Part of a small language model's weights.
Size: 14 layers, width 384, 18 heads of 32, MLP 1024 SwiGLU, vocabulary 2048, 30.5M parameters.
Architecture: RMSNorm before each block, no biases in attention or MLP.
Training: a variant of SOAP for these matrices, 313M tokens, 2386 steps.
Each number is 500 + 40 x the weight over its row's rms, rounded and kept within 0 to 999. Layers, rows and columns count from 0. Numbers have three digits each. The size before them is the row's rms in percent of the matrix's.

# layer 6 MLP down (transposed), 1024x384, rms 0.0353, rows 705-753, columns 288-383
101:444524567437428480480562526536489548499481432474536429529498473454482442527464483459470462512580499487470476474473480482527538473505500515526490600547487463477500507477414437530515506598475476541474492517500501541533486513454448469417465461537463533448564517571522522516449450578561512481
102:542467597487540559481532540507560473505476504536525471488507498510478482510505431440534470516480462583472428468503466606532486504510577561466513518479480577430496534462525515453519494470493513536567573507576491512537498473559445494446546429450503492467519576447500496498490464456425498541
097:514524522471509477543461507484519444546522511478491547449520463539500527371500564528450508501503520538510493657489533508522537570619488463504538518528439481488536473474554467471534578478438540560512528505600492534463485414507432493495545571521452541491473476586579476527455485478476479508
102:499510536538505536453504445530475467437517428511471513503545512477511512520581482484462469560473518422438471499476507521499532448518464483477550537531513514450520506550500481527507514560507594540468522547449440523435518519502458434454517461493461479486498514490485494458496512513480499520
087:468521512481484590441472434512592430461498464477542476501507499527438529471494508487533533512429512500491498537529496507441495485465519514516510465427536458453459512566493503505435501499458476461537487515538485486477453520467562536506432552558443522486461486490596488579436509433456482532
092:564452491532482559512536468449549467545604527487500464565498467502487548521527442555512453519549530515463464498439472490456506537487506485483515530539526479573560528504521476507458520482449517564537430527449558512517560477474496486437483479488559495546497482487503478486509501421561446532
101:484526447516476496397581519444451461511484453429535406442510519517490561521472551495531498466529483465456453510477446540502493514534535548485464441505519474494560526441450502457558471520492549527482453427504460479481510502503502469506516502526481543478528460541502505369481550537426478505
095:513467511517575514543414506529472580456440475516485476481489469532499507544461481495514509494486504556475552526480481481586491480520546525573520546506495453424469473581493474506489545513462524486577470544475539515425446479494476557463537534528443439543479494494553586428520585537496548513
104:526522478535562515441466494530544566509515457515480446580502462526476498454542512484532545504421480573455455437501488490583487548450505525452506476532510462519505466517515470491483476514488558486464535522429479533429512518524550473529444553511581471513473502474512496514480560510463456407
100:520485473520540523499522484522504471485480548540468535500476465412495474501431515462509512480474458517453544518493510527442530449417500500512545490530585515535540506499526525552501514512525479498591538469468498536495480584461451506531487550488572473500465511494486495527519355559562474456
105:472478520476571538458462503446559533514537467471441429394513490467502511563405446466447493524518533477519550528466472462508639580507466426567514504438508494472505520447532467456400502544454507478541538507371473516484582486479541433544467496463465485538481525508450490494496539561590548518
104:538451477488563443472533489493480494572507424547533473526515438459477493456521553494535498558566471446503485491535449531482503449486401478505501478413485478532540580518512482452530505496441427560502520466502480487571576473608513490526535541492486485481548464482429428534463505486513531579
100:526476582520493472464477530493446487557501506537610519461571553491448566543517449465500478550463505471528453498456448426474460562459502539466515463463475486543502522530507527448428496454491520462508602519562522436537536507508531546561508491514580508473486512501461428492541576501512495586
099:468507507392466483526458497551508536459493521541500537474476528446496423497500432523538526473564508400495440471529519465510519594547488493460545538469449502511411464418573548465549501513507517426482525571554476496511565546468559447521501479439509526522543511555468474524506430497482545453
098:490529547568556390513526491409555490544458480417561522459546493553469464477565552565532522528462478508489567532536586517512489463544430512445494495421560538505529535523509456465423496419580532515477482554494478504554543487418494479535495496459503516420474450506485576443482521463507509507
093:569476523524507545456458431479548424516520440494474488484508489438481501498481549503551504527513474507488482484538463484532554467531484517422499480538511488434470557518455401495508504444517478498515523514444468474540481495431535464508534457468523520526508592540508479562525530493471459453
100:446466518488483398474564506479451410502561467467504489512547521492532565514497464484530528504517498510522493474552542494526527473471531451509536489528489532469533545558505435454445501500465449529529477582448503508481496438527454471487473555548501481486458573428507536397516506432484487455
090:477546512560544496494500503497523486455490503459437474451506502464456503546486566481462497521504467442488431516446571463555470477473536548461533440528448514476447514416525531547511562555495611460566510476532457512519491466479508524508513455504451531491515471465519561417515542545383537536
104:451547470464481446477584449503546485445461489481480416526495543469478558484425488467456502416508474495494478531481511528446512441516538479488465511524557503514548443449510518499450488499405452458499535410508544546475510560476538479546504458455498482506506456493528475494489478467546576465
106:446478496547548567514548505521471458490569565552418521502558486544487496526484435524496488552461505530551453517549553482525479384455522418530517450521488587493533517439498505494543504566524478487464532424482460445514519498528508506507463478510450564505520518517564461555473476530576450474
087:547496552483458531510532551524505499544458564508455531521515530449520514558560437472486434525499455476474468467559533427460574387508460616519556525579492489453521500504478608485459510524510550439415501499481482535499496478514481448540578522519481447553507544496472447542471550502484454514
098:464568530484544507452481563493504506503490453445496513534563433455528584528438502507491474488469537446433497509436529480466509449533563519442575509599548460478476537522489446491479530490472488502538485500465515516581572489407554548488484593555492478475531446478586434554548499447427556546
103:474547478382463469507474509478502594464583473506437467454519498592524502470512503448496526532531469491519595487460545519501531493500497570524424487485519513457541585502500484493556507501541483456421511525472567562380502498559485498566487484487424514486563434516543466478514536531524424443
109:441570483537494508557529483576532514474495500522518520535433447454556454491472521525509532563506470507503495551530466558478524517538474467487522486474478516433521493484536416523497525517514588510441540470538624462522447436574540451466496455504440504571527481423492518461464516452474517482
092:530499529555436520531463454513458533477463526454499532491560475469614538528475522477460512485451487498540426575466581571463554567489578478491494578514515464478507493517487516524587428534509468504548514496477509575444502473472523526497502453494469518481551431486522508550492510491518514554
099:482581410420518521555455461530533469505503423525491448473463520459486575514521503531443520524553490465423494581476585494481442451511476464503516596511534517575445537486539471518497544400480536510472482552538487580578480519472488549468509514458492510496499498412491485480524502571468452506
095:463471441459627488494467502448499517492421441456489490509443525497461466461544509505526502435501506511522485509496496532510504428547540493413563441518565452396581434486532617473567519482474467445459421492448544523524498558527504485555452501520541476409438490468497479470469476487524474481
101:544564540458609474529464464518574498538500441640489434498507520460502585481538491553481468544488437540475452509503533547487475488507451450495571464539555466603530426508463545517479457547541523530507451469495495424469487459455601539512534471525518574453469495534507442483484553516479545507
094:489481491480578530443427436508450454552481488562550470508458532458479466604553453400486444480493520412564512480443534482493550492535487523575489540537458453477487433486512562541477452502493528490509524536549509634496559466516536485458520494512453438426465479538479509400535541482475445548
094:544443528530531616416419555478476488490524492527505496482476501506542469493463499403493508480476619516519496481480589469446507477520461495436572552501428503455561518514503492518522493416496509535510462500504510520512508474515468477559451480502514379518504495502547559481526489469479439493
102:473453497564475546517545544493523497526582473502529500578389518549506520496564467479546576536471511445499534459463527473581446502412498531481511438511468489447484525480554573417502486460524488525574510517527488429432501474526533443501572496579494529550519467493442512519476488516503450457
101:491475509514507393530543444494428474521519537566483540538441487501499541544513488492473538469469545570471550470466463498527600522509531419469457454503483489493562483497542509509548561473521452504523447509502527504436534528490464532532566530529537534540498504504542478510503497447529456558
099:489499502500385474461535459450478427473478527534467498500462510447544497497477494564445474503537457482462597489469439498491494562569483491429487532486484471578505523530494508470464581467527528482462509478467517535545515515535569441533516440483514532495506488535532447415494473488427496511
104:498509532449480464518564485534473488472509572467592454542529554522439405594533452510478484509568476501505457549439444528535428451427489549421513498559519528590469480520505470463533447490489508538531516563460518444420460546479496499542446523523444521522474518498537475520474486510527538473
104:466534452468516500494458499515393478441483547495507462488466524432514471544458512518534492554531490486515462567542501485474533506432521509517478504508506543559495445534593485503517571497549550491498536527515482475518518478527467465510442491504467533441452449464450517403475490462470533571
102:447461466483422498530420492468499445493423499503513456504469554507486511468528444524463592523548480514467563560516454480515550546479535546542501555409490453474488507478535475526458506444448539469536500510538526449517447541508492441535555491482510478535510501465527474476558481568477460483
103:490506541504537458498505534516456536521544548496513505559540490510555498448419558498538476465536562523440524448459517533516431538484500454502484501547525519482538518471499450521407470539478486514535434510519447519499424476518502525481546524463468429536397449507470497502492499468519424423
098:474508517440530537514553462544492542491500509490492521488458484538470556511429505504413527479487502501514572560467547483425481516526522527523525512464428512526527480611446529518460486531504506510444488572489476482513470455479509514537562480529516526525504480555503457459460498582545489538
099:469483489560525549531477442480553441464517576441474515473512495454495494512534485529490543505501510551567420536480503455448533499430460529539454541459500546512487477521457459579474446482511539479519440498492538499449485472537547471564554506460509377495503477530510508477536500542528415515
099:503484447541450507527515502573527494519451464449541508489467476480472485582472552528496518538497562453520464484537523537494495514435495517544436508502562585496437500548488561528457448529538496520490530472557537447534595536568496558576433461482500518569471511542429479477533512543517494524
103:556469483502495567500487471429496534483500544532512457482524525533491509486496529518525428534484540405598481517505538436529512523462549539440512581498525538496572543526473425528494500504492472491471599526464493558453507486451548478591491504446469459441550544433450460510538528536512493514
098:519494510515443597497594487465489447536552491482499527515443538610471498488420542522535552487492518478466460527517568513487515491534549461454484460500513529426502535536537477498506490485487478517516476499488533517497531583539532496424551523586499495512505430541527423481516489478462494456
101:491519540491505438510512436454529467428535486491451463535535481590464534537515502542455471528456485487525513592576550570552461515463563465505450528499463512478560552484546489527501543456442482536619522498484519503549576574488450502501497576529531486433561503539461528487520442555634505511
099:497528513509477462493546526511524523446525506471505546496487540540484572545479452525556511567564482528488543484494480584553482465491522504494546517515485503524527470534597483484549475577548472613515513496519579495530539546501522457470450459470518536473538456484445516506503462447541545504
095:502493566539469467498481535578453449457513461419506533473488567576505531528535527474496490531431488540528473511555488475495495493476544446519485430447547566522455502467541446477489537499495519485509523472519408528488502549509479540555486491553513510555493547495623496421539540514501489527
101:456551512498535543537444526510531540432459495448489480545478462556474475437509536407498527433540525602519534501534541566537431513487502524452472462484471478500539490464512474525481438475509519435511475552508428498531507514553413449534507523495497535528436465523538457542555480538570535559
098:520472567494541475533447434492543491460538479529513501549517520473558575460506468445519506510483529568501495478541461531516473483440562493545549538450453458547493485477468488492483503553565485591605489535527466433464499478446505459464477447542463495537523463489459476496473522475519468488
100:582420586483422472462470496502488546537560441465552517505497486455455450485507516527480557546490462477545539443442499492510539491529452555561506526478507489480532533521556451433456503417519453496501498514486440460504483590473511493472468480551531507592476448521541476448514517447513515525
095:482529502607519541529525427427456550529514539481499474467512505540556500493538480503530557512482494507434406465478453472528533564454517486514507501501480489442575507530466542482549507545472540511523461487502582465478493498485493551526520483528477571506514493477460448522474501517478406517
# layer 6 MLP gate, 1024x384, rms 0.0355, rows 706-753, columns 288-383
106:506477541433503527434535500443506508509486479435496511516441551453485575509504533475473510548572584450464576487483483514518574530480422466527497523464544506450476502504465491656453475494488440460455499462459449461523580477476573485531519550567506540455464522555439446477466544542488572433
097:535566476525539522519458506501476481499448590505541504515502513537493504493464535496533533510499515508479464518513522466467532494507488579565544547465478510544442524478573473431499510580514510416525557536513452548507462479490424498442491514548485535468462545524471452409451440463469562516
099:590488440420496489535487447440449511489471478569461519457527481524503526495452556490444486556479491485520553522435486445503498643577503441483534545566501573446525551462517511476436519503548415474425482482565550487477520458534573432534477524498427574490527434502409454514443456540470539506
098:468515475483538508546481439547452512491443477539568453541460562581534490464551472470531483466546512481438459467505491529527480483472509539541549540530511522453509494494511456511524496411480519516479524510517422534485474514503510522494484529530482529479585440421430504488502479515431538417
089:449562432515522524435467502482436463495536471510490520532435502500478525488485467581502455525435484499457440571541465496493549574476441560497449551515500497507477555507517504516499486496439457502502468522425392464537529461530472484471533507509495514385476476444487500536487496513430538548
107:482501434476484512506451511527520463473452478496566458511567479505474525509532536500504476489563511427527485509462433566509514535543535407500498485440471562515473483502561471501542555531484516381531487483515473516507513577427505494531548521500480450554599511466561526463540547422488554586
092:517579506432486445453479488579482542507483455515415520456551540510485511537480515485524500446540508497505542523478483550430527433464486492517464423447513556428513479511451509444520515542524411475564443465489489498475510546474471530482489435511493584520503489466457551564461430522560620456
105:494510504515502478468547492515546520496505484526413517514516514465492514489485479488516524435486573542491504526517503490510503472463434433421517439461527478435511500440539528493489504466426555501515540456470503495453555496473518507491461460506485467544508488522504469467452463554516560424
098:445484476457514427496500537514459527542543515508523489448500500438558444466516539470499500513495478535505554545529479483596497526458516526526488526462469518446480425485452553554568502482477494538498484472471534536555534434439467555508445539459448423408471499479463411496555593476505548535
098:535536427383581489429531517534519491530446440505498517468515521497456614474507452557491523413506491504509483509570478447492477513559547555479542516465508536489486540489448482538532504478556487545458531564548484451509547453472439509617457534503533511482467487443528444576535534496531531528
102:471510465499446466501535487507502520510440534401538520492520513522537443476547479463505483489478456505559495540495493500472479480560507517449579511485494394474499501585516532395446504464465515442493499483520483537452533523551582472381516444437489480587494549527502518535506451490469519477
100:412486538468408557483470520485474489568527552532393485493516572550524425471459568435534483479481532463626598507521482560531544534543454522489492479504469430435533548459440575493495535477484510433509482514487526527482555480521425527467477438491432485514558527477537520501497458514542533492
104:434484496492454457472559479553545459482485500520497454468572414490516463503533500400446484430498574446521487456530469511568472517509375542512481477514585492543520448521493511459569440506464449470557577483450557537553495508457463404458463510553494507465464569505477531499475461531519555459
094:575559521470568463532484546449492491490541459506527410545577506474531461535491518456499562463496485496576501565456477474478512509506513528446512525504539513504527454514460450474453514530480486504419507547488493498581517545556452505464511436490535465478496518497487535527529475453556448461
084:514488521479492595518480470468461436493534496489496409515461510501468484446486516507542474491506468470459477530508571482563491440487511481545525510476477576451483544526482466481578449524500508445483499513432487504428447471484519505558538441531511508483500481525532519578508567442450462555
106:578498498483473460464398536611438499517460527491490517478455468484534512505451475492478524482496550503471496454409514460515454476571494482462520494601586471462510450445537408548467531517506530509552486474446508565519446465542470530509559492479543460467506511474510531489448500455561418513
096:456539557506471475561509531532427525439452517468468514474471445476527488567443555483530523532489550524540472496551503450494619444464548488525543576547474536555497507454523507522523477495557502470518513552580479525506511488504487475558515396486577493477504448492537509567506480496538483433
095:539475492596530569531494550417527495581422436488525499454456542538523580447520464480492493493442492532494505480548499487448525471529532435556545539541525479506591488483534468493591525450471500437481479458436506526447492477519511592486471461537452469508492506439457536530517514517488470552
106:475520544533512538468563487471460526525553437557501452526482548534488534524496549552526463436503490416430452475482462465507492503449485466538457536492592470442488433459462490466422590557570508417436450527524518507512484469466528504504447586453459496551506508491507450419511535434536565538
091:529503519588424462534512449569504620431492446532404468427544479481509506465408575475495439491529481458482547523479470509504461540510472475470466496417528519487521492570420480444536538537458528520480492480538510486474453481471526478464468453538492500503514516505514457452459508448504518489
099:422504493501522471514477452409521466479521551508436552565518517530476542462455527510493499466466470470455476464464550500526471545451434458531476470435565539477515448488509521451487550504506524462505513459467435490520489505493520463432544509470548573571467517529473519472548557486511455521
103:560459463457438562465451528411500524565463549570505467520569543485411493459579574561518542514523584501479448489471501518435481448460539484408503516535547516495511511499541516516502524450501463511533497506462457534552425485472510458474420495578513468518444562508532575505468463515537464441
108:508499476519511515555549471533486569487476578452426414517489555526484463487525427460466428447560518490495529493460499524477540505505493540520535457543538592467556472485524533536434512528519485430540509539505464499545578555445494421447456557529514583477438409500527567465481512529523492528
091:503485479423524491483513436567570500480521551410534443528456505504491548443533548587528475479420504445422481441530524520440462494515486469524452527473492583483466472450486466477542483515437556556511535466549511464501455476488474524497502438508511446568468595461445490476575531556535603517
096:509541551459523578489477459511469457539488489488534480484445530492469580564597500475522539509467546516431475552450545526517487503533530449467482564457517524461470541403528496510529450522453470462582427478468411535562550523544473479515492495566466431406410476446523493522442566537443487510
092:515525507520478428559518532503477503480462558462464475486524483492420508549426525512545496405525485469498532502455482516535472518478484541509503599471516488587450494479460542500567461477457512541555535520509468443537476521505482469439492504493461517537495499485577445546532510453560498453
108:508499463475532502439522531499526470525501468567475541491527492554517418530476497508465483482463486488479492494497517472498579526478406450484484454486519485495568430521473499567532433490502517530484499495457505454442542414471545565443471457543450489489508458582520451527497602473478517470
089:516456552450468476489519438518453598517521418515542556523508472455522513477515554452532474499541460550480505460485481588481530466466556525515547582501568506448470482559502530505522465532499499550577481541555478463409515474436539533561491465524411496516484545477443479550530543467523533469
090:419498524485452518447487523556522491521498509486512434423484453497535537482451417474541376497462509419440491485462452470418548477536459504550582498509520468473560520555542552463494573526440499493549454500513475571415456504543532572554481478507438515532403484506479543453497515470492519473
106:462512440535510473495440509439468487564551392522464491540507484566504521436479601513496490509454485482477488434511538466547404520500488509449494572520527517437500454470516520484451504487513464472513451502553460472476488475450454467554496495488541411518561431461535526473504503514463493586
096:539548569497551516484463534471468430513450531521569512531604490479572461470498508506523510454495524542497494523525475536479454482499521444469537412505518548438473518546487478468497493568516507495479586517491476492500495526534489469470530424504447449502497550557538529537478441514467571494
103:548573518535454503541474556574555460473568546502418522509488539521494525447445495510507450516513531542515575534409490518499536507560526521433494509540527482458460508461582489528490486427517478484517421486446458498490481568465470495507521440508467471511461513468441474517489475449529489494
098:484549557608445568587486495535545567466496569518549537472509502501522512569476490563546501484612460555459490509478512552471534576517531463520576460547507504514511446501559513439496431479475492499460459505414577500536493487480449482490459439459533568490540487470438496486496490434490577493
110:468530506594499492485615485538532468505435546505510484538442494531441483494464477445528560507461461437518459436549518508469505447560484499518485467495460544553537482549572481555543588480461572498573500516511444488502503503431505417536546478482512455516447539499543447562552521462421516473
102:503481474506492484498461573483488481533473416505503443515534483559544491431492499466612446576503552420529523524528456499523492507538489501448495542526454538484501512540538487478480519472448481555522524481430509483515434427435493487527474540489475497571494484465451524551499560461384545479
110:488562533527570473506517448510539514518501525564558556520541575446540447486502477509523403497449488492526460452510473527509517479499532563487533476491548532473455545490481434523447476537544484462507570551522473437441500472459498516440572421455497490558455487558486540501505524528518479549
098:475468497545549496488507491482506528543418526520486434447510442449533549509529472435472467502529545489512571501471511468452494477543472506482562443454448520549501480491478515434432559556489540511438512561477538507507474428467521490523443591509534606511584529511502509481538539514499455486
096:436441493471456473511514615514505560537533524447558515511506472482551568513553481510450502506451469520480522487473462500578464523468566525528463524527502472527551514480498503484556527472524527526536584410508472438530521491517484444469496536530495498510530518544517517463502536511557563531
094:455466529429396550555455464509446545410497496545499447513530474533480605481463527482510540521474494500591516502501417556589559514532465467480512470466492575492496482565457517500493507487468510545543443574473492502517552437564492488507575441502539511543504524531493473446455500554515450520
100:476566480500500569492543507487554469521539490457492486463527470473431531501513538468459484482498524454520442541477433492564465551468511544526593520479543529467482505507593467452521463455467520447486462498459470558547458475471552519446482470534573523508493461488438446565518547475516487496
098:497435543527514552475533503473509529499440531526462550475466501479514530524513465538438485404461526528444529522535469461457547508505546481495452539535490414443507526447510571451505539522573492438534526543484504558458505548481527479470476534540469504488484521474469499541511484514468538503
100:556478554566492548517534485543471486481441483560481493566553481509521551503532497567446536461513466521616522510580500530487500541548490566507514510499486582504454533474522477434446528395509471497564494502441517512508546507406527519481451598533536533445455510591553521490489459487517525456
106:580467516494442498536520497627568465496506488476469500531575529509474502536478477473502521524450528534504497480480533522539451559570508476492459476594468534508494537466446476499497519498488473516422465515580508497473504458479536468525492494433604507545589608567567495550548529575475627535
091:470491507469543467527472548453494449512522520465504510522484487512532444487511440583566501474512498591452520478517514481486492580535477475557470436482459537503487492477454492493567502539512555488545510495429481466505448550497460459541454485514470549536474494509512513502521502517437523479
111:519531438457522539538491484514507481489536544498545462486478466524475532506527492479505533554554511448439441507510489515529547532566498542458435562513434552541524480504520501459528523491535477517523476470415541441518475551521463509558510552502536514579515508483564487471541578463498517517
092:486623469533585426462513563472431433478455453545544491480478491549535528481463473476426577520447520512509483509505490568506526506611551416435515515444513512478452543531579459527516470438452522490471513557442520546501576552568519478506465516525434569525590492475501509501552483605638447571
101:574487523476485489494416537479526486503413496482531459530540531478527487494439509496548555499483443517571516446488553522521526448499543547383474527581495442495446452433456577514477522446492525494559492510512501506464472493519510464520471505553553475467495481519454542557494418416544502473
091:551470505499575497538474497514566362469459479525542503466456533488517482536458514486504421449482525503496518554470544505411448457581491548453511548508449526521524455572505490588410510451555471533555494497458471516531429402509457560460470525524501475528520519502487531510511443472527451435
# layer 6 MLP up, 1024x384, rms 0.0351, rows 706-753, columns 288-383
104:449466476498544480441497490506484571521534501533494498517497386538517484477520574487574461450539519523462493522505524546522497504527472459508442532475504500513494480477496492478523467554542521464472421531508476525532463478534473489583411498499506455496550546511477489546475502465465540488
099:551509521536547488460399545524497444553449518487520546449487435567537512488567535404578552505541499483440567510486499497502542489475496492539505503506438492514510554582526528474486541560512440437489483538485508564581540457447565472467534459511536414575554448474521524461486487478510462439
095:522515467560510443397527460469513448467428529425518488390475569466472490466561500594509480536543542511524455489465445520502484464483488519475501516565515482466481468524508448531444510500541474483522506534486572419492508545456425490491494524480415491478445514486526471560473451497449504463
101:520468511442486416454470450407496489437478481464456520429547468553582503455523465499510566485576518502556537480490482536499497490473570485478532573572493467496518492622493460504496442560459573475562491509469488494504534483465526587479427461454375529492475473558502545490531400565510472439
090:504538541437425537540604590495468507484536495545508543459554532538507419493483506473513532525503483524557479466517514570532558423558479434494460410438517511494464436525486524465531466538504485584500521530414535488478550498538534570472475512477486513531480555509519443457529544517481382515
106:518496530488541502495446451499487491510423481510480490526483525529387461434546521416504547499504538414558506516541518499476446544534502512497549562514480522516399438560522447522496518579442481507511528485425469544520499578506492477495543493473501471527528562497471582529547480481547532524
093:493477536605501532516535476455502465530488527527504434497555505497488451531518553552491529529453504565505502539497436531519567511521472497531552520470526492461527517452464551450461491496504554522517543420553439447447463448545497492506544506512443456578450483515552514480500508471491495547
106:460508515536517571547434474449517521509476482479546545450552469524439460471564466465523392463417522471434446509538429564530505499501548433512499524576530406512497519498546477468503545457508557474402476400471454505557511517498523501542484466463484426507516470445571440523516498488486515493
096:475483502529462514488560435544549541452503524537476461566481500532564545537469503499522532471521496457561465578520479478507528417497380525495425472400554460478465487512493496486504458560534517512471561420494485577449410582488418491505489504471559594422399558431520529521454478484448521494
099:452463516519536483456483551450537489472504487444563501459517555501531513523540522562496505471470477487520541507522529490527503518550485537406490507474499544460448511469448463519446462505571460472562539547527467538439498517472492475458523598529501448499486508484483447465456557543558556488
111:480490478494512545559606546483503442536445492474523452475547509511501542512592526530553553490478461512524490544470502558483462501536534479512477452469511503561516486509595466439553514477479486498476514540433496518563499488574504508482480522536478524545494591461529472489495485553498410518
105:448561537453530438445501481522541535545484471478476517477516514536436502552541519507437490410474456447483486498532544525476360497457516518508455498507516573536493506604486494515454498528561501530518513478420489557504409474475529523542452509541587539478444477529498500462486472428505541454
102:486533504539504437516506496415455508522476553460495533475473485516554497545449430494464527477511478604526509478427551484569459484541516515443458508492484427521463563465565475568534542473472499484450489520476464472450460459453493509589449498491476518454504423491527508470516527545504475515
094:496383525447588519526447572402504504517604417511558463497562479579514490532492513548514516444555554497521508567543523443516481445440458516401559480501455507527507439527512539467510507508531521538464452441462509458545496551473508496481521483479479554540490481530520489449519420523433460520
093:477531445540538436486459500565489549479544491521478538455446496575516550498456486460531512537513504531530573477495469510497574516392464472454518483460480459449463443540487494505466454467569489501540493480552527534536428485542481451441470528431525497536456459566430511466520542494547488519
104:522446464474516477496473515536566469517541508521483512517465537531503568551518481542496440492492547538493459497453513473467438446457521502455509486529522556457525480461526496519510517499461490530484531496423441513478487455451534536561457415511562426489465486516472568506450530462468486509
094:494507403522520474534537491407529437534440488446569499590449554483516477531471461486469550450528530545480545536573509442489527519509547463473490558496546451529492469516545524486485578456511436480487444446478543479443532489550430537481459503498526448483530523463490531509491510436478540495
093:510482531445482504486521498440583478525461522438533444507517567469514465463511472423458440480451495537519452572592499502405490530526484497568511500497485449448517503497484469483532475416459492482486520488516472489493555453456552499596527527436523463565470572498597486479527457580472497528
101:467523510505483584487447532522498485449507481474522524474524460528471555503455436518508483513502474589545545555511536500540521438498510481433502487497552533549573510460514403541553487491548488535478565470499467403467499460469548475516521466498487563531424427476472504539490527466528460431
089:468491475578476559486474511490476519429587434462536507493523504484502499506546540515492538487461445539473474519475484503530496479466464526520503523460465445478481465510481485461514475417487576510529494441514544487471552548487595588516451476478533475531451498564472573453467495534521506533
091:453505432471489507464553444526543565456525535554460517500501555459538509474544557558531571531552492529432495482532546549454475483484501556555473534464424472563520440497534573483511499493484487535491522514475443448477447496492467485441467538453537558513446449489483498480600532503516508457
099:450562450486551519594556502602455547424512475513517532463477479467457494515484429443509498486479473475551560442478525453527458544580489522512418499449504581509468496527471516543496513537466472492458474511483537491496564501545483568464548499494496570510461492472460504532512558470477500466
108:524411483471504543511482528529462498438471507552551535475508377534523455548515576424431516491556517513454511445509501504522519537548530471513520440469481509527474517538501449544493591443473574540440512521488500502535508469489513536623560491504561471539572539501478417514499441508542476481
096:468460482486562517494552483550513437515466530606451455456504467491497525524431560556518445461443509473544451440587529485520430470559441494548399499426553495498508518509534559559582544447482503523491508471521529495473465535505572499479480505484493573472467537526594509506543508562539525501
098:541508432499507491509500587518467504551493541501558594477518511489537482470498541469497522582523471409533511487537497489546559520417506533529435466507549459535468497526480528544454499485562492503487531523439527511561489444497565545472452521487491477541564482494497523475508380487505505498
100:501551512524437521546479494516415536500478449450445505429555518483541488515539513552572610511473486509456488481552507488521441513552525488420539542533461565583541551478552441482455509435496506492498493494501448496427442553513374447549547519536474476579501474514465439448517461531571487473
098:551481494455461572493492516492500558610484470508425457479515498467546531467554424558467490490515489495440512614555572510532487546441526511455517514500540451562450448502486497575477530561548507520497475524631532494480481391538485457494462413484465532519496491502452496442521522516485473540
091:528540499432509488510448476565517506511535475410537540527488522518487556543574530477455516511497479510494495438505516469469524446573488491511557465521535432500460473484531518480509507505509530479569459489479574535431535484524430461481486489471436544467525515584480482506524505475429481476
093:527587525436507523509462503494557501473524455508487520459489520515501472502517481567515564492472529539458454513478532452504521446467561551446495472484520515493500551483424490592548433537493496512514482568503481558503446459495495523501480558540533522457546479527504438501553415519492502446
104:507578443522474472517527482511534403404433521464503548467391489496523558543500468454507573473484502397584468497602501502578425517524466524532569482509514488503460473569563487526564508508412552491529527478522439471490500474570554467510415535562570502565430502505492470498514525481454448480
092:481490517578531537469518471551524499505526562554440478541497502503436494442474602530425516550518571504512483437453477600472505522537491437520475515468544503545561533511501529507617477455489575546580561480595595529514521509429547509484497546522533520511432439500458443501535472548519526530
098:550543491501495546556474530442487454473420513489445511501521496491506511483464483460487484474459422529468513562495471525443531426504524474430448522522440508504503550470508485482519484481464489529517506487469445553495509479506438487529528506455507575538500545503446560467510569502515464463
101:513482490458526521432465440420508479551530507483472517431522478496444500526523456513504554542431435486551500542484542488548483568499455539488439584436479431555552511445504585447570512470472488479539455487451416511448553516479535492494514491484465468469452566509530521541517436493498567457
115:468459540444508540532459536509499503412452495434500474460444552458539528534537534503529390469476458559408490533531523530509566486478506424501513461474513435537484487464484524602534480519471463486470455432538493504498446524551515550494517583443530555404451493400458537444500459485503459446
107:460484466506507460537481509539500549503546500470530571542500439533500546541537486441481556533560460446507522552550497533543497440450513489505527517520564472545514410467598524466585467473456513606423456460506491558524497503482550467480449453524513503465597499439479465518537434471497490494
108:453509466459524530471525428498553462484563540530513521469517532544496459491562566478564453496475519511527479512531455526499545457456491563504520450571482488502521440471509525511338456547457446489542585466436474482533479450489517519470505481522575499533526489434462474552440502528568465513
094:428548500498545509527468502515536514503513496502506468499525523475508490491458465517492536562529436434532484510497519502434474496509509468483565543463571490466500450536454454520521511434464539595450534512438563519519502422516515477459522518532554500501512498439494550554482453495502535489
095:558540482495495425491483424528499561481533495490462500469510525560464449499530522503520436499507513543469450424517617463422494436566498489453492580418546570497442491489522465471446547572493581517494469452509511528538454474557552504510527455531515473515519481531501525524490477549537461474
091:442439479501516521569488465480513488551429465513484532543528493462506518495467535520460512477536534415499401505480457570558502558493529544519485447460535421499478520409525521539525411485538502465454490513516475480502541466517460478590482541447454532513459527516537500509494450517513505560
098:509562592501512535553490464491455591512440523519439546466515497536444507532515507493631462528539517468532526512471478543527539391486494408474445506518476499497524561429475446497550517446513421521513513479525530521570475558455472545488421546498495471476445527468544496468525523447508573473
099:440539426525520526494538487496481459526522514510518453577558492464495516483497476509513519455607502451547436498485432581492474539472512473419458511485497434545569476477545467572521395515525534443528471438526487524536544453486496514483478479478449525480502568504456459523560522470489474490
102:518516592429457523542486487439454482466513529478490434533492470443467473561521490486449594487502481456494506513560543549476531485451532540492462482481519502474504463492435474498482574454558512496515448434526559567482506479466542488489485533435414514452464471430498502392471582489532601487
108:599497493581466494512552487495529479488486502596526552463513444491560495535498502520490513420513408526525488453464477501498499593429515533472461452525480581535437507472522530558521499474426597469542468569537506523518558487518518513502540502486457455462559515427558480437495539516486494585
096:494464454518613468483525560480538555452560542534534457535461485443429545540481492498528443454547493454467555513521478506502497478419527416508539491548510443474484588519505524517493512474480482546496475435545415545513473466546520542499516405452523510472477412547457525538507598509481508492
107:467555558535439516461561449440508523515454480462515484544447507532513533492510502527452495520580525526466517460515566493553550418517510521492472460500477519444501479498458481545516523513518438477472528524446547470519491523489461429496470500503515423481467495474508465469505517534483531478
097:516552557480501426520493500532451423542401533539414461484484524456524552461495478510527514420488405502462511552540452570466473540517470564492425494449499516531524465480501519592472488523497530510529471489468484556440522574468465492515518556550497472528457483492472480453580533487495475435
100:502555573579548442499518483484547569541500489549444457476456536453524473513484486499526482554540555409515520492541438464435480516411478532558477503479542476582544543485519468465490497541474512539524479403512448522492532501485489535510485539484543505498513433481515516509483476446446560567
090:571422489526461477522457515512488483426488452560529475502513470543492468540444483474428428508470506550462508477498537489409558547561485504503453496490425533509525515567503498451483473576458467466415493506443536542493501518498533508528452510500570495472532468521463448476514455520439469518